Weights of a small GPT-style language model, trained from scratch on English Wikipedia.
Size: 10 layers, width 256, vocabulary 8192.
Architecture: RMSNorm before each block, no biases in attention or MLP, untied embeddings, normalized queries and keys.
Training: 489M tokens, 7464 steps.
Each number is 128 + 24 x the weight over the matrix's rms, rounded and kept within 0 to 255. Layers, rows and columns count from 0. Numbers have three digits each.

# up: layer 3 MLP up, 704x256, rms 0.241, rows 95-108, columns 192-255
# down: layer 3 MLP down (transposed), 704x256, rms 0.227, rows 95-107, columns 192-255
# gate: layer 3 MLP gate, 704x256, rms 0.23, rows 96-108, columns 192-255
up95:119110160130135118080188129112130132115123135107154113099139145099126130144096152141141146102106146166137079129103081194087164144106173102108147111138118102095123144111154120146123172162168105
down95:173113156153150138067103117150132095127142097107094113134128127127137121100128080130130123114115126102098123141113108088165117159110170095114118117101091167159124124098093111168143134166142109
gate96:131098144156129144121113137137165101138155154095108164110173169185129159121129148109152113125117132127131148112099134091094133123150129103142133117090147109096141130111163130119160153131166085
up96:098128101108148131132120140136114124162122143130139151123145131195136149125163118149123107135085106121144052120155167134107134172128149106127110128125078106115134150178134131105140127101169112
down96:133179114133122097100139117112139123165143154105132134109082081106091101117164124157135133114062138097115132095129124109134155150119124154117135155148126144135139090134099133118149136120117111
gate97:146131125122121144068127115147190134136140121128117146133126141092107172171144137137111113135125140126131139099128147122123066103140140128152136108111153182106127096169114099080185104081083113
up97:075130134132110137133126115140112178124145093101144136123160131104175096149124114119114138103139097119124101118110094148144121160134142125154089132139152133121129122155107140107142125119095146
down97:124093179135093115137103126142076114148114117126161128164119144092113147159107098134137129139129131116093096110145095143150113120125103108119117147134134167104138102104168147113136172139079110
gate98:136171120130110130130123123177099133119129171126103158166153168130138175110143153130087114080107137135136166154142121130143129131132113129150117133131145129124122143119124136100098139084110102
up98:129167093136101123131160143097133164125103127101148143103154116109143118149147134133095127128052131144112124097112118122119165142129129078079122113107098171177100133150129139155162119115109114
down98:159101145102120147107150096113112129159138152177110114115150089128100150119082114141173121152125076131119111064134088132146127128146094143163162145109126136087131173133153086099120120144119151
gate99:138105118142096144162084109133095166121172108123158111099104127127127098100129145132096169136123138145140144129128099151115082159138112145125131157131153127146077144131094141100124100142107154
up99:130147146090205139114131113075144090123200119126123105115140108128098141162102100102119139089161103166159132146154145175140133163116120112128136092117135097099098158168099107110108145102129090
down99:111091125146107149177137097169088163120128119103148119144114104170118092110119135131133166127099153117136162154141135142129115132134109147115157148123166145180103134152097141091157103143137127
gate100:081155090120096129151139111142104110162156089111117132131120123089119139139164122107129169118126123118159093137107131101103148122150138085168129112126110124107142153125145113109175098116134137
up100:088154093115125176110125083112174107160132101145143128143139138150114134115138137108148141112078118106142126097081143167133162115080138132143139135103147147153133128139124144144167136108104121
down100:135144107118126107096129151163125122119146161155105146119086107146098160085130136106158169123143079136151095138150094144144095181102108147139097118098094139142112122147113105158136141078102147
gate101:135175127086157184147066109126133089136144123177145131078139121133137132127116128144113146109167150134163097083127141116130038102158180163126108131153146137131114143164158167117162106106140134
up101:121162148123098143126146089140137140105120110119121145089166110152107129135070128144106115141096129134100131094080105131131151102130098182172142113130128126117138109180143127131102122095126118
down101:137171149156081128088099109126097116190149139152152109121134075145086157076149093129124158122110166094136148126119143140113173110104121148131158118102107083143144164140143114137142093074159141
gate102:130104155127124120164153123133148172151171088154140131116115100176133153109147090096113097106105088132100109124135088138145145159104101110147139098140127105114154117088102098156115128142121154
up102:113059109146166115140112095153143139091136142105134124164143105124107084128138099099157147089144154143141109098110145134148123106151132107153170110098119095110120113091075097137145140147116133
down102:138135122131142167113113177120144161069135128120101083145102109101111143155136123145147126100108069121103125130138108145104119131144137119132169121118108101127145132170094133105082091143125163
gate103:146160120165162100108124197152144151119077151114100125101111131136169121129134081113119112148138124097115090125099126146102090138144140177130166127157127144138135140127155095109132133114137107
up103:105136128110143138127132131120134157128157135143156120144143107090128118133136136158151128091103112092114106152126141117124109105105143109130135167131135171150099107160123142136101108106145115
down103:114092119104132111153129109168113109090157119124102131101129152110125134139106114182120133090129122135131139120111114117158133163174104111112141086117059160147140138160096160107110081180092127
gate104:128111106091071077114152100134119140086145123163135171145106130107091127175112132188126162101156137152157141144085124155114147127150158155150142118104138123126125090107135143142155145106079126
up104:125126141117106118146119129142119110131145097116120171107076129100154139105128113119163132133116128133098119111120138150117084143182131119129198128142162132142092108153150111107095128091150116
down104:107105148117105131133136145089145108121153158113110170123117134135151141109090089142133158111139120129127156122175113119152093138139160108146131109135141170123117125143115131107158096140125140
gate105:166146106101103150124170158173128139107130145085130136104155127157127186121134165071146134151116147123136145081098113166111118138140128157163150167119112150128119144116115106100159142151122138
up105:143119103092118086154119146152136092127137153178150126130109129134116199116086078152124125130101131105122180141150129101112144106105142121167127139138177146134141168153129102137104166208115124
down105:096145150170106146126102132128179122132159137107152140145154122130119096129121148092100102163137096116177106164130127115131077083127144124145142107170158131104115112156121136124096164123135129
gate106:136169115164142129111156174151124085116145113130125154119146095125097160125081143134121099120144153170162134173115139110117106107149152145133083131151138083125157131155138135107131159125120113
up106:140130142157071096167118123083129143103138160135156155128123117143137135105138108149125154152069141133154158122116119112154108178112107141138151146120142117156105165098159095131121079182143157
down106:159116147159178139127167093073105161138106175156104143158090119125107107111122121129094116171105156120116126121096144147113123128112123195150165141175129102113132145140125110169144109104147105
gate107:120137082057124130125131167102120137152093162167140155132105166172118149126130100172117137112127097174127124078157160133129142119112128123104133099150149135166133089084093139129124184151099127
up107:133129117121081091107167085138108078149111136148217161115121147129089100116178166130148117096135137145152117114142146128102108092125170087151103117144133130060091096133133166107100141115125109
down107:116117133078165145137095172149133120070071129141168158142104142146129132106089142150126154115126105119112130065148139103136154147094115103099155123160114127188128089121135124111089132208127153
gate108:149172119175121127116131151102141094110104093109129108115166129161094062154104139147109129158140028181130126118101134136110159125157171110174084121134113119102133117144142120101100147109125144
up108:136137135133147127135164124112151105122108159158168117111133143150111100084129098123097144133161118088210117138116078117151100120148162159131107114169144127123130151148089087126130128121155157